config = dict(
    num_attention_heads=2,
    num_key_value_heads=2,
    norm_eps=1e-05,
    positions='learned',
    parallel_block=False,
    init='orth',
    init_std_up=0.0547,
    decay_fraction=1.0,
    doc_mask=True,
)
Each number is 200 + 30 x the weight over the matrix's rms, rounded and kept within 0 to 999. Layers, rows and columns count from 0.

# layer 4 MLP up, 448x128, rms 0.134, rows 164-218, columns 0-127
217,191,154,226,219,202,211,230,224,196,170,223,210,165,223,203,224,194,169,217,216,174,235,212,191,193,173,232,180,240,232,248,182,220,206,220,204,266,178,183,238,210,264,168,170,221,247,191,228,186,182,184,221,202,200,210,145,172,183,159,239,211,190,133,207,159,230,235,214,197,258,182,165,200,181,198,182,204,224,242,179,173,237,237,243,238,176,161,196,154,185,162,163,215,215,197,215,207,184,191,242,200,195,181,178,208,157,223,209,213,190,208,148,251,226,177,206,220,190,185,192,250,245,242,185,183,148,182
199,194,158,169,211,212,213,189,254,225,196,177,146,195,156,217,180,188,260,191,186,196,166,211,191,222,249,213,184,193,172,149,224,210,227,188,230,240,168,193,251,199,262,233,197,181,237,236,155,215,192,182,217,189,258,248,179,215,201,206,187,195,151,260,181,208,166,211,199,172,178,227,208,180,209,190,247,151,173,201,174,161,228,201,201,218,191,161,226,199,217,206,207,239,182,219,142,202,219,240,264,185,201,154,222,229,227,233,188,174,179,126,152,196,200,202,171,144,197,164,198,156,184,181,191,179,196,204
177,197,175,226,144,161,175,182,176,250,265,194,219,239,220,224,248,248,207,192,223,213,243,178,220,169,164,183,207,196,211,259,238,215,207,153,236,231,172,171,154,150,236,204,220,257,183,160,192,191,198,171,195,193,204,192,184,222,190,217,219,166,201,146,179,216,173,191,215,203,178,226,190,223,196,175,245,223,222,252,203,234,146,219,266,185,258,217,161,220,196,185,187,254,195,237,200,222,165,245,225,193,209,237,219,220,228,216,206,203,206,201,187,208,200,186,176,181,224,216,122,182,179,185,180,173,148,193
209,204,189,239,217,226,266,177,295,205,207,217,202,162,213,162,234,166,206,209,227,116,185,215,252,182,219,223,193,218,159,214,205,187,241,190,240,206,188,188,237,221,233,181,225,182,194,136,215,253,208,141,193,184,217,220,170,176,213,194,209,188,151,208,178,246,120,199,205,189,239,198,214,209,217,219,192,208,216,204,206,185,261,237,219,209,202,199,187,187,169,218,176,121,218,149,156,168,174,229,202,182,204,203,253,216,205,165,256,179,159,231,226,232,226,192,197,174,191,113,256,150,152,206,165,230,206,234
188,207,167,199,212,204,247,271,275,199,180,213,225,234,158,195,205,97,192,195,219,187,178,198,233,235,184,199,240,208,212,239,202,221,218,184,223,149,136,192,223,182,181,244,227,231,214,216,159,174,198,192,190,184,156,180,206,168,182,230,207,127,204,199,211,140,222,177,152,221,220,194,151,180,224,194,240,221,217,160,186,161,210,176,168,217,205,194,192,201,229,209,230,204,215,183,162,220,209,196,241,150,220,201,186,179,184,217,224,217,132,191,198,214,204,225,147,160,182,201,262,206,193,132,193,156,189,192
184,224,170,192,175,222,211,215,209,180,212,288,173,154,150,214,262,228,186,218,194,230,213,191,203,214,176,242,192,228,227,209,211,166,209,191,205,189,221,182,194,160,186,222,187,216,221,252,198,260,202,137,205,142,222,208,198,172,219,217,182,182,287,235,182,243,213,243,195,211,160,232,164,182,206,225,188,186,212,244,189,185,172,234,184,310,262,241,176,131,185,216,201,174,172,185,132,172,237,236,211,190,197,212,172,218,189,218,108,217,191,249,135,186,207,207,209,223,149,178,194,201,195,157,193,220,205,251
146,179,208,220,223,193,239,113,191,192,217,207,182,173,206,155,155,193,194,186,230,268,225,240,131,200,177,209,179,240,195,199,176,194,171,197,171,168,146,197,203,258,236,161,190,244,244,210,196,212,171,190,150,204,193,232,197,212,224,204,195,204,193,259,162,197,233,194,205,255,242,155,198,193,229,186,219,157,155,183,219,188,144,231,189,193,240,207,237,165,207,191,259,178,122,192,169,203,174,214,182,183,249,181,253,167,247,248,184,148,210,220,126,208,235,206,228,208,227,160,185,259,206,256,183,244,182,211
170,226,209,176,180,221,182,194,189,257,204,153,210,206,188,201,207,180,220,180,208,223,186,232,155,226,213,183,198,209,195,231,164,209,158,185,194,209,240,235,234,211,164,203,216,211,191,189,191,202,199,187,198,198,194,246,208,196,208,172,229,232,225,208,214,227,197,178,222,181,169,206,205,179,161,164,170,143,127,248,167,145,175,205,200,182,210,217,230,192,152,168,160,253,223,226,208,212,174,202,181,171,212,200,212,195,258,203,231,191,174,168,194,163,247,191,190,162,240,191,233,168,223,184,230,199,220,233
246,160,197,198,211,247,159,200,213,221,182,176,219,259,200,176,172,143,215,199,202,202,196,184,259,168,196,130,178,202,192,178,246,127,194,191,163,263,232,211,178,157,161,230,180,250,190,150,202,235,177,187,164,200,172,201,193,228,178,208,189,216,210,169,175,178,216,214,193,194,271,236,265,258,150,234,177,220,222,219,169,215,194,234,173,237,170,209,188,245,189,205,220,193,189,217,191,212,204,222,216,228,121,189,192,196,224,202,185,195,178,206,171,146,204,228,184,150,198,199,220,248,236,206,247,212,242,247
191,183,203,202,188,177,238,190,163,184,174,277,175,186,174,236,225,204,195,262,243,185,130,176,169,235,239,197,166,206,262,141,200,196,157,216,164,177,214,200,181,199,272,173,165,195,186,188,250,249,246,194,182,225,211,191,208,199,213,254,180,220,221,275,209,253,178,199,159,193,181,160,233,197,181,197,251,166,204,213,215,205,160,212,210,264,191,241,173,216,166,176,168,229,207,232,214,218,219,212,203,184,186,181,169,223,160,235,148,235,154,169,243,181,203,186,186,211,184,155,201,158,190,152,250,253,183,219
159,210,173,176,217,252,240,161,209,219,206,194,187,167,185,246,199,259,167,215,162,236,189,188,208,219,194,230,146,174,262,237,181,191,207,139,226,198,160,236,275,210,169,178,185,274,171,207,178,210,167,183,211,207,169,202,208,134,212,211,209,234,226,177,233,158,154,228,158,160,166,170,165,227,233,189,198,230,189,240,218,208,194,209,177,172,210,195,147,182,164,193,184,181,203,196,142,240,206,164,179,191,249,158,205,216,214,206,180,177,215,197,195,168,212,223,220,217,205,218,191,171,225,186,201,253,285,233
219,174,160,252,238,201,180,214,218,193,182,260,174,185,208,196,149,181,176,207,208,238,169,228,237,156,208,219,233,209,188,214,259,219,172,188,143,208,152,204,230,203,172,148,162,215,188,177,248,145,219,182,213,201,176,182,133,117,223,216,177,186,198,165,228,194,199,225,238,205,189,231,220,183,179,156,197,225,182,236,165,151,206,191,185,230,223,213,198,245,229,207,219,175,233,179,188,196,187,176,240,145,194,217,174,234,209,187,142,191,212,222,168,246,232,137,148,255,198,215,156,246,248,235,213,176,232,171
188,227,160,229,193,185,203,232,240,155,229,223,218,236,183,129,197,201,216,192,225,183,273,182,211,219,183,256,180,180,170,205,173,200,210,205,261,201,206,139,182,241,201,211,240,238,208,197,179,150,217,173,254,215,166,236,185,263,191,159,192,237,194,164,164,242,257,231,220,198,169,226,212,163,118,211,229,214,193,212,165,118,202,248,195,198,200,156,234,184,178,199,212,142,160,160,211,254,164,221,143,179,233,156,199,209,266,227,177,209,185,206,221,245,183,217,238,199,222,177,150,187,255,227,181,214,167,185
202,226,138,239,205,138,212,205,200,211,214,229,203,205,200,205,201,184,136,222,226,159,139,201,236,242,208,149,262,203,212,242,217,159,229,140,253,205,209,191,179,241,168,149,204,161,171,220,168,226,262,195,212,198,169,174,171,194,161,194,168,148,198,196,227,196,211,198,188,170,189,249,175,195,209,222,247,241,191,201,177,187,234,221,244,249,183,182,151,179,239,211,190,148,239,162,159,197,199,235,184,199,203,226,212,194,181,148,208,190,237,199,184,195,191,205,169,247,197,215,199,175,244,202,127,222,220,163
209,255,184,228,198,204,190,153,212,186,208,241,159,199,207,186,233,202,232,150,201,204,202,231,170,208,204,198,212,211,226,194,193,238,213,222,197,183,151,168,208,224,174,204,221,147,177,213,217,198,161,156,253,226,203,239,231,210,201,167,195,211,191,198,149,154,206,155,204,208,257,197,218,206,239,208,183,179,129,215,189,226,192,240,184,153,177,190,205,190,205,190,158,216,211,230,194,233,199,137,215,201,201,209,229,185,244,177,196,181,171,210,160,221,212,234,148,169,194,217,245,226,244,174,213,177,213,161
187,237,135,216,231,201,226,180,207,249,105,233,171,190,168,215,126,168,221,219,261,181,202,260,207,264,194,227,181,208,146,261,188,220,190,172,139,198,202,198,204,225,206,155,248,214,230,191,176,184,192,207,269,213,242,203,208,198,209,228,230,196,219,231,203,211,161,186,140,154,157,192,174,227,224,222,232,201,189,204,191,200,155,180,217,206,168,182,196,192,148,219,204,183,198,196,207,173,287,228,230,239,226,213,178,191,201,257,215,215,182,200,158,211,211,225,229,142,197,196,191,194,172,159,166,215,204,154
144,200,199,162,215,139,189,257,224,169,205,186,218,180,185,178,223,183,189,232,232,198,211,205,188,216,212,268,170,187,229,222,168,267,161,180,185,254,202,182,226,143,216,144,198,259,220,184,183,230,240,231,166,189,193,198,209,206,193,238,174,187,219,172,153,170,216,192,131,180,260,163,178,262,169,219,185,162,181,171,162,204,199,180,168,198,220,154,168,233,180,203,231,190,169,200,215,206,185,229,212,217,209,173,220,131,198,182,185,261,203,245,180,236,198,208,216,205,228,202,190,199,216,232,186,200,240,189
212,204,226,182,168,161,248,169,185,168,209,194,253,223,213,197,191,180,218,242,215,221,180,228,148,206,284,250,173,213,220,176,261,198,226,181,208,237,145,216,199,178,160,193,214,166,215,202,164,207,171,155,202,207,198,185,242,189,229,187,100,198,240,263,213,210,180,184,199,136,212,195,204,290,194,150,181,115,191,208,202,219,223,220,204,236,208,203,214,211,212,229,167,233,205,187,199,239,195,185,260,193,222,210,180,157,210,180,170,197,205,185,250,261,182,223,194,182,182,228,236,222,218,223,152,168,206,215
191,195,185,172,187,179,154,178,195,211,246,251,230,190,260,150,225,204,197,245,190,230,143,185,220,173,219,232,198,184,211,255,131,181,199,196,190,231,249,230,205,241,155,170,221,203,141,197,170,189,180,190,163,225,231,200,222,186,261,227,202,168,178,199,240,257,231,225,167,177,193,173,193,146,210,188,190,247,247,188,211,195,182,244,191,164,215,190,208,208,201,237,179,170,235,145,162,207,221,201,172,253,210,168,139,206,211,247,146,182,164,213,261,215,183,178,225,212,168,234,202,177,209,200,253,197,198,222
178,194,219,146,223,181,190,224,162,169,209,196,174,130,159,199,189,231,197,199,195,219,162,231,200,148,193,206,214,247,192,175,230,169,191,211,188,208,188,210,166,132,163,154,247,180,214,220,194,207,191,212,189,168,217,209,169,234,228,172,154,183,221,226,241,215,226,233,224,190,204,186,189,239,168,173,203,212,145,216,189,212,202,217,204,192,229,130,197,190,194,184,220,158,174,200,222,244,202,230,220,219,203,179,185,161,200,205,210,220,190,174,212,169,181,254,107,186,218,195,221,208,286,160,204,245,192,229
213,192,161,236,199,254,219,212,208,176,211,166,218,193,211,196,202,227,150,187,203,187,167,245,253,215,270,201,209,177,204,189,185,197,203,187,167,195,238,191,179,212,223,193,201,172,237,249,227,238,216,152,224,210,257,205,203,184,190,307,219,197,154,242,94,208,214,211,209,198,235,222,224,203,166,149,191,221,182,211,197,245,170,246,162,184,126,227,169,221,178,219,156,198,207,208,207,156,177,190,240,190,193,241,183,161,222,183,205,220,214,166,210,237,185,182,162,208,167,167,254,206,228,201,236,187,204,226
168,182,203,216,172,91,208,189,215,234,210,190,191,209,219,188,175,209,202,184,146,216,273,209,219,163,189,219,182,184,218,220,174,174,189,216,158,182,237,207,198,176,171,195,209,225,150,209,239,293,232,179,210,185,198,180,166,219,193,202,265,187,143,210,243,147,248,198,217,190,176,230,180,179,196,178,193,208,205,193,244,187,177,220,136,212,194,253,209,205,148,171,191,222,214,227,210,239,246,152,201,194,248,206,207,164,151,179,183,184,231,194,206,224,265,246,245,223,219,236,204,157,265,223,203,212,180,284
250,189,209,226,174,233,177,245,227,185,226,180,235,198,162,212,224,274,147,251,193,201,240,200,210,219,179,219,184,212,177,209,190,220,202,207,197,179,211,186,238,193,216,192,158,203,197,147,213,224,164,199,153,149,241,198,130,228,124,180,203,178,238,206,184,161,158,205,208,219,180,171,168,167,227,192,135,206,237,197,223,221,199,173,242,220,191,221,157,169,181,259,169,168,222,226,199,192,183,186,167,179,179,148,207,200,190,218,198,221,183,235,247,205,191,223,181,214,197,220,187,220,178,174,238,223,201,265
168,189,194,143,135,203,257,177,220,209,172,219,152,210,229,214,226,240,199,224,202,239,244,210,181,182,238,220,214,254,159,220,172,164,193,232,204,200,173,228,234,148,212,202,243,220,211,191,211,158,173,168,219,199,237,226,275,247,182,201,182,179,168,205,245,219,152,207,257,192,213,249,116,209,198,258,176,147,174,252,122,212,193,152,256,162,181,178,204,207,186,180,240,190,164,207,173,227,191,199,192,172,178,198,223,201,175,255,227,222,215,161,166,227,190,264,202,212,186,181,249,150,157,215,199,253,228,190
161,140,238,180,155,168,191,260,234,221,211,234,198,212,198,194,229,159,122,197,201,158,226,185,207,150,178,207,187,229,168,189,193,196,192,201,199,261,159,229,174,210,202,237,154,143,183,181,199,178,209,158,192,228,162,216,158,206,234,231,175,187,174,220,233,188,219,245,149,239,245,103,210,219,178,231,145,218,187,263,188,140,245,234,232,219,224,167,193,205,209,202,178,187,215,135,153,219,179,170,255,224,181,200,213,194,187,201,248,200,189,193,216,192,222,206,192,193,192,218,198,250,191,214,187,210,137,239
241,221,166,172,204,189,214,214,190,182,212,201,208,199,229,177,192,200,208,174,240,209,261,175,213,227,213,187,213,162,162,165,175,230,228,234,213,225,214,199,189,259,190,162,233,198,223,184,198,180,204,176,186,168,209,217,226,176,210,215,166,201,164,152,235,156,222,257,204,196,208,188,175,259,192,212,192,140,217,228,152,203,232,235,173,191,218,175,271,236,163,197,136,199,229,202,207,226,239,150,162,174,201,193,225,228,195,104,221,208,190,203,202,156,186,188,193,235,233,230,241,243,227,186,222,143,189,176
271,176,184,216,173,223,223,132,184,230,233,226,211,169,185,157,203,233,221,212,211,178,163,230,161,187,206,239,228,194,187,199,129,234,204,248,209,162,223,218,239,189,200,260,206,185,184,222,174,152,218,167,201,135,239,199,227,182,236,166,220,228,162,226,222,152,187,141,193,165,178,234,240,166,173,253,181,181,220,210,202,203,186,228,164,225,213,179,162,221,162,232,228,155,220,160,220,219,178,151,175,179,236,188,228,211,218,175,189,203,175,251,213,255,212,191,175,127,204,203,163,164,218,145,265,148,234,172
200,228,202,179,192,220,187,180,154,214,186,207,166,190,250,189,233,226,160,230,203,205,213,155,227,178,200,206,156,249,177,239,176,212,220,217,201,209,231,217,231,154,203,197,186,248,183,138,186,209,259,200,192,245,164,219,208,224,197,167,192,203,177,204,185,208,191,236,169,233,244,167,185,190,213,265,189,175,221,252,241,238,174,206,187,205,213,156,156,207,193,176,176,190,219,184,167,262,207,230,257,210,223,162,193,209,200,212,244,234,197,178,202,178,151,209,128,233,245,168,186,199,200,128,194,202,184,151
152,192,191,209,187,190,258,214,202,152,181,198,154,221,205,187,239,178,238,122,223,218,247,178,150,225,218,190,237,193,179,233,175,197,180,164,154,161,161,205,182,225,213,169,189,263,217,170,211,131,193,207,234,199,222,172,225,203,202,165,173,218,185,265,196,185,197,173,159,233,216,203,155,205,235,102,207,149,235,260,205,197,170,203,182,211,179,242,214,198,228,242,172,265,199,161,187,190,206,231,184,211,180,222,210,203,215,185,222,178,198,259,184,199,242,201,230,196,246,223,223,209,187,218,212,215,233,189
213,170,176,97,156,207,230,170,171,174,141,183,225,179,171,236,201,171,147,161,263,185,187,207,230,202,173,190,194,208,231,224,158,144,190,243,175,197,203,222,163,245,258,180,215,192,214,201,213,260,200,209,165,218,199,152,247,179,146,237,210,219,163,215,233,159,199,225,211,266,203,197,191,168,188,159,178,260,234,155,224,221,198,212,209,206,255,156,186,223,160,191,218,170,166,200,228,223,173,227,204,178,225,162,226,178,237,210,210,254,219,188,232,172,224,208,146,187,190,212,170,213,232,259,190,206,221,219
201,182,240,182,176,236,229,219,267,143,234,226,221,206,138,163,220,230,171,207,178,225,201,200,194,212,234,190,196,159,190,249,119,178,192,187,185,171,239,219,183,200,221,225,237,216,210,150,198,215,176,233,200,297,153,186,202,236,160,218,152,221,187,249,133,190,205,211,187,263,202,192,221,182,149,151,177,163,200,221,203,193,189,234,188,154,160,175,160,215,156,224,217,236,132,183,220,248,183,155,216,191,277,193,201,182,171,262,160,188,186,155,212,218,199,174,214,175,176,209,218,179,182,186,203,280,168,185
167,174,212,179,196,161,248,226,238,191,179,173,187,196,154,199,214,179,177,197,194,220,134,201,219,220,250,155,192,148,163,224,206,209,178,208,207,226,255,167,188,180,182,151,197,251,232,204,165,185,227,209,218,186,234,219,208,202,201,231,226,203,265,212,166,203,178,197,186,141,184,234,202,213,151,172,210,199,219,146,207,139,191,204,232,234,181,189,190,207,171,222,199,199,170,231,237,201,192,199,265,163,281,170,173,220,197,194,204,162,178,196,205,162,185,189,176,213,178,221,170,133,164,253,227,185,192,222
119,218,213,225,198,155,167,191,213,216,226,188,238,154,187,199,177,197,204,186,196,202,232,191,187,217,251,162,167,184,188,235,185,124,169,184,191,187,187,184,244,187,210,163,243,222,166,252,226,197,228,188,151,216,203,171,216,263,232,220,239,201,178,213,152,199,224,132,265,234,262,237,237,195,225,192,220,184,209,175,171,162,196,221,194,201,226,212,217,207,194,164,242,193,225,246,214,181,193,206,230,163,212,219,215,215,209,215,232,166,213,244,201,184,206,198,204,174,215,149,196,218,211,187,209,242,163,212
204,172,207,166,229,224,134,208,180,241,223,209,197,189,208,222,230,193,188,239,205,225,187,230,206,187,201,230,177,169,171,238,216,228,213,171,204,299,232,165,198,184,218,172,158,209,230,213,270,212,168,180,204,195,210,155,147,236,171,217,235,190,229,151,267,171,210,185,185,200,205,164,201,187,256,226,202,279,193,270,175,197,179,220,220,184,199,220,150,241,216,213,219,181,235,223,225,203,179,180,186,235,162,143,175,181,199,192,209,164,213,208,178,169,257,206,108,240,197,234,252,192,166,180,244,221,142,196
187,204,196,204,215,225,221,141,240,204,193,140,220,244,202,217,214,155,225,197,225,237,183,201,204,161,203,152,169,203,170,235,212,238,267,197,221,211,177,205,264,224,169,177,230,218,187,206,214,220,132,228,176,211,180,204,182,241,186,200,169,205,269,174,195,232,142,171,171,213,152,188,211,189,164,185,186,140,141,201,164,248,171,170,188,207,199,212,244,202,233,178,228,265,224,201,165,205,155,187,272,153,201,190,177,196,207,230,177,194,227,223,176,213,209,213,190,165,236,185,162,224,260,214,184,193,179,182
205,198,193,189,287,231,175,220,225,263,201,226,206,244,172,188,203,247,169,186,205,230,226,228,239,223,156,199,184,199,179,213,190,206,238,162,196,153,149,194,167,230,230,140,169,204,212,213,155,225,216,232,245,203,180,194,186,232,225,201,198,130,215,260,178,204,183,170,226,167,209,183,191,213,158,252,189,191,256,171,222,181,199,246,229,181,184,247,208,161,193,205,180,134,260,117,134,217,218,212,194,177,235,218,109,236,217,196,177,179,261,199,200,252,153,225,202,175,190,195,193,211,164,168,204,239,190,173
272,255,191,222,227,198,207,206,208,176,154,231,190,157,185,218,210,194,159,188,216,200,242,181,213,196,184,134,226,177,250,225,162,201,214,195,215,193,241,213,175,197,130,166,213,269,140,214,197,223,232,212,252,143,190,191,235,205,159,176,226,214,181,189,153,147,117,262,258,158,202,252,204,198,136,203,213,202,180,216,219,206,195,179,179,217,209,249,197,239,185,274,200,155,222,167,203,222,162,240,215,199,255,204,187,201,178,224,152,191,153,211,162,195,159,204,203,231,206,192,191,207,188,190,226,173,235,142
185,222,179,223,210,206,207,177,209,180,184,178,221,233,212,174,208,200,184,192,257,146,196,214,210,180,194,214,233,221,198,223,240,193,251,188,183,240,246,226,184,244,214,209,194,184,180,214,193,182,199,211,211,188,209,161,166,209,174,142,171,193,188,217,154,209,208,207,229,170,207,200,178,250,150,225,157,161,179,170,169,253,257,216,230,181,241,195,174,237,200,190,225,156,214,178,173,237,178,183,247,236,78,149,188,231,182,215,186,241,192,221,244,158,222,196,205,218,177,137,249,169,156,179,186,238,274,250
153,186,223,218,182,238,213,162,249,222,193,184,131,190,216,235,204,163,197,245,222,203,211,187,219,196,176,203,240,188,153,171,182,195,212,144,228,240,136,168,185,158,178,177,175,236,222,169,292,190,135,149,187,226,189,232,163,207,179,185,198,187,233,193,183,229,227,210,202,212,198,189,180,229,227,207,152,243,239,191,231,142,183,180,196,210,179,178,197,163,160,170,204,230,203,192,163,213,172,202,171,165,194,199,196,179,229,211,225,204,242,261,189,232,208,162,179,248,231,184,239,174,202,241,258,217,195,150
181,169,207,167,234,171,225,228,146,161,183,215,234,141,168,208,236,222,139,158,192,247,185,139,218,219,201,263,246,159,249,199,171,163,226,215,175,225,198,215,160,193,230,209,205,247,243,185,174,220,200,209,213,218,225,211,201,191,190,222,243,170,191,226,236,176,131,153,216,193,157,176,168,254,161,154,165,204,198,251,170,197,177,220,212,199,222,189,194,178,174,209,213,206,255,170,197,226,169,214,195,212,217,209,237,176,208,211,212,225,223,232,244,244,237,182,242,162,188,184,186,253,224,228,205,236,231,247
207,168,193,175,179,203,238,188,216,189,164,261,215,174,231,181,179,192,192,229,167,207,168,287,209,254,221,190,218,178,193,214,204,225,235,223,195,255,189,235,126,174,219,182,154,199,286,130,197,238,193,218,171,224,159,188,179,269,226,265,225,197,183,197,228,194,186,226,197,218,182,157,145,169,233,191,212,199,212,255,205,211,191,199,162,219,210,129,181,215,152,193,216,162,164,183,206,204,213,130,128,189,230,186,216,197,182,206,215,228,200,184,241,217,203,231,218,178,191,232,188,197,203,159,201,222,120,227
209,182,210,192,198,200,248,230,174,158,153,184,167,217,172,190,216,134,223,221,191,249,246,161,193,228,207,216,169,145,150,160,190,201,193,198,178,208,164,110,159,162,263,265,177,203,206,144,251,202,176,146,215,206,198,171,210,209,161,223,218,211,220,187,244,177,138,191,233,220,210,168,205,155,154,131,190,227,170,214,228,227,225,182,216,251,192,189,155,157,222,181,203,233,188,231,157,197,256,201,231,222,189,197,178,215,184,213,244,166,178,171,172,219,170,205,198,188,216,226,215,214,231,252,178,186,155,245
184,261,225,233,240,208,175,213,219,228,204,204,214,194,263,161,199,207,222,184,201,196,165,223,238,189,243,174,164,206,186,188,226,173,178,159,182,232,141,213,220,188,207,216,238,212,206,211,195,200,200,211,145,151,273,205,159,210,176,190,158,177,176,144,228,156,172,223,152,226,227,255,278,195,167,227,263,210,176,225,182,219,207,158,191,198,174,152,180,204,189,226,159,199,152,158,187,213,207,238,198,247,179,170,197,215,226,221,181,177,209,226,217,104,243,213,214,216,226,259,221,125,204,204,187,154,229,181
173,194,265,183,198,173,266,153,253,196,165,191,197,188,171,251,216,233,195,201,201,179,192,186,221,161,171,194,193,196,219,191,246,196,175,194,188,207,121,219,168,224,208,194,188,222,178,219,209,174,201,224,213,201,218,199,227,165,183,223,163,227,186,209,214,181,195,165,190,184,190,236,213,178,207,162,190,230,163,177,221,203,198,249,210,195,198,220,185,198,222,247,251,157,160,211,175,223,211,204,257,203,152,177,187,210,208,198,208,193,212,143,192,216,203,200,223,220,181,208,172,165,213,166,198,191,204,185
242,202,203,229,231,222,191,205,251,212,170,247,195,171,173,202,178,183,196,189,221,216,215,216,187,209,203,174,164,168,199,205,152,198,193,211,184,212,225,172,218,191,150,205,232,174,216,263,166,242,218,224,196,161,203,192,185,174,210,273,212,140,188,197,195,233,141,198,207,224,216,183,211,155,191,178,214,222,174,196,171,210,209,166,154,205,158,241,203,162,162,274,206,184,197,156,184,242,189,187,187,206,155,193,135,167,170,219,148,143,169,199,226,184,216,208,204,194,249,191,186,153,216,226,205,156,260,138
199,189,182,150,245,205,191,199,225,174,188,192,206,223,177,181,255,268,177,237,221,137,216,183,188,197,221,185,220,217,183,203,213,223,205,187,196,171,161,248,175,208,205,165,240,209,267,200,231,204,231,213,204,220,207,207,260,218,177,189,204,180,258,208,171,154,248,159,174,196,179,172,217,159,200,176,265,188,147,203,221,190,174,209,207,183,269,260,226,184,178,206,205,207,209,232,198,165,205,192,241,167,197,186,233,266,218,149,186,198,177,241,168,174,140,245,166,179,216,201,202,236,217,223,250,201,193,175
243,228,183,152,193,165,185,143,229,168,208,177,209,206,173,197,258,228,202,192,220,196,189,255,183,219,185,192,202,206,208,150,205,223,168,206,222,253,192,233,192,190,173,173,213,202,181,199,138,209,216,197,238,223,199,163,197,144,230,287,256,229,267,222,172,162,203,198,166,307,166,145,236,194,170,205,221,201,186,180,231,183,201,194,261,207,201,200,190,199,193,214,132,192,237,201,191,246,195,184,210,158,243,186,229,218,171,163,189,220,190,155,192,181,196,263,180,213,163,223,200,232,184,237,244,197,180,180
200,189,217,242,211,192,198,221,201,205,191,220,191,201,243,221,223,181,185,212,191,197,206,163,215,224,245,258,168,211,207,148,234,171,207,242,191,229,196,241,183,193,218,163,235,206,258,231,202,167,207,219,255,202,203,215,182,240,186,222,236,146,206,191,192,211,179,216,220,205,155,147,196,209,159,212,184,156,187,197,197,263,153,161,153,221,221,185,152,201,156,186,248,131,232,209,218,181,258,191,197,201,244,133,210,231,253,189,219,226,183,189,161,202,183,178,177,194,186,204,200,124,185,206,167,202,213,186
207,177,222,200,188,203,182,176,189,230,185,200,192,216,164,230,202,208,220,247,173,240,211,200,166,215,183,219,181,184,156,155,215,174,155,199,194,176,226,236,232,170,232,262,198,247,144,233,202,186,235,171,182,237,213,171,252,193,192,231,161,210,247,204,148,161,181,135,191,219,241,233,214,194,154,216,221,268,173,191,242,171,196,189,249,225,152,212,226,189,205,227,213,215,181,202,190,219,201,242,242,228,237,153,178,198,179,167,185,221,231,174,139,233,244,176,240,147,189,181,164,195,210,141,149,183,170,199
200,199,229,221,179,208,128,234,162,174,187,185,172,241,268,239,249,198,244,180,195,207,166,143,246,240,230,191,199,200,147,214,179,213,253,288,196,243,159,220,171,193,177,159,242,195,204,188,202,170,211,210,203,207,207,215,182,184,188,197,197,212,206,226,186,191,164,195,237,264,196,197,254,212,172,200,154,212,216,199,182,257,209,201,213,121,229,254,148,262,191,153,191,231,215,203,204,233,160,162,315,166,193,178,171,214,181,199,173,189,183,256,182,188,217,238,133,202,114,227,250,202,221,200,279,134,194,152
255,244,182,165,171,185,128,169,158,190,175,230,165,215,186,213,211,191,223,204,208,219,165,195,245,170,187,150,222,160,212,212,248,201,210,189,226,219,208,206,227,181,201,182,249,195,142,178,189,197,200,201,171,152,250,168,201,172,192,182,191,232,199,154,157,232,221,225,225,194,189,266,205,205,225,175,184,191,238,185,171,190,173,228,238,199,187,214,214,208,234,224,203,193,228,184,183,206,174,160,222,174,249,179,175,178,182,145,164,280,229,219,134,237,193,164,184,199,166,215,213,196,197,159,248,196,211,210
179,191,186,205,221,215,193,180,197,207,183,194,195,185,140,197,192,196,181,194,201,195,227,196,148,249,214,225,154,217,180,208,190,228,214,199,196,261,222,196,192,215,202,208,189,245,253,207,158,225,232,173,171,211,204,233,216,236,181,189,178,160,183,250,129,194,159,211,217,216,172,183,243,247,227,241,229,211,214,219,230,199,166,141,168,164,197,212,224,205,203,213,149,206,204,220,234,203,204,142,234,155,229,206,195,227,184,258,190,214,154,222,201,218,217,192,232,192,203,183,159,234,203,131,230,192,206,222
210,210,179,260,168,185,236,196,182,119,203,205,201,200,234,217,219,201,137,147,218,191,170,169,191,179,220,178,161,214,181,158,208,182,232,197,183,254,185,216,150,174,240,190,187,189,211,222,223,195,183,182,191,221,234,228,166,183,217,160,200,219,199,236,183,158,227,206,205,225,245,198,245,209,216,214,169,218,239,216,209,242,201,187,190,168,173,251,189,207,180,198,179,164,199,224,201,232,186,169,180,200,172,170,224,188,194,183,247,185,207,235,186,175,212,195,199,207,239,140,233,187,216,177,169,233,156,223
201,180,178,238,194,195,219,227,137,163,189,207,203,207,212,232,188,189,226,184,215,210,211,233,181,222,228,197,177,247,159,173,223,189,147,180,156,229,213,239,210,212,173,210,271,237,231,213,175,142,193,158,179,151,151,232,151,148,180,217,183,223,241,223,207,190,218,179,206,170,244,182,188,164,193,219,215,215,165,205,187,184,216,132,191,174,121,253,224,251,237,165,202,210,242,218,152,203,202,203,188,238,200,193,210,224,182,184,209,226,190,170,142,228,222,215,162,212,227,195,234,189,201,181,229,211,218,215
154,182,186,117,232,157,198,195,206,194,194,187,262,203,247,190,206,171,146,193,217,179,224,218,170,167,190,178,195,178,245,222,215,186,202,208,269,236,206,211,212,162,228,171,180,180,173,247,122,166,209,233,187,191,190,215,174,217,231,230,202,167,190,230,198,199,189,140,246,134,208,188,180,213,208,202,221,214,290,197,227,197,202,232,198,207,205,222,183,199,172,194,212,204,212,209,189,197,207,189,163,182,178,191,213,221,223,171,202,232,196,198,220,143,199,216,196,176,213,157,159,200,214,221,205,214,183,223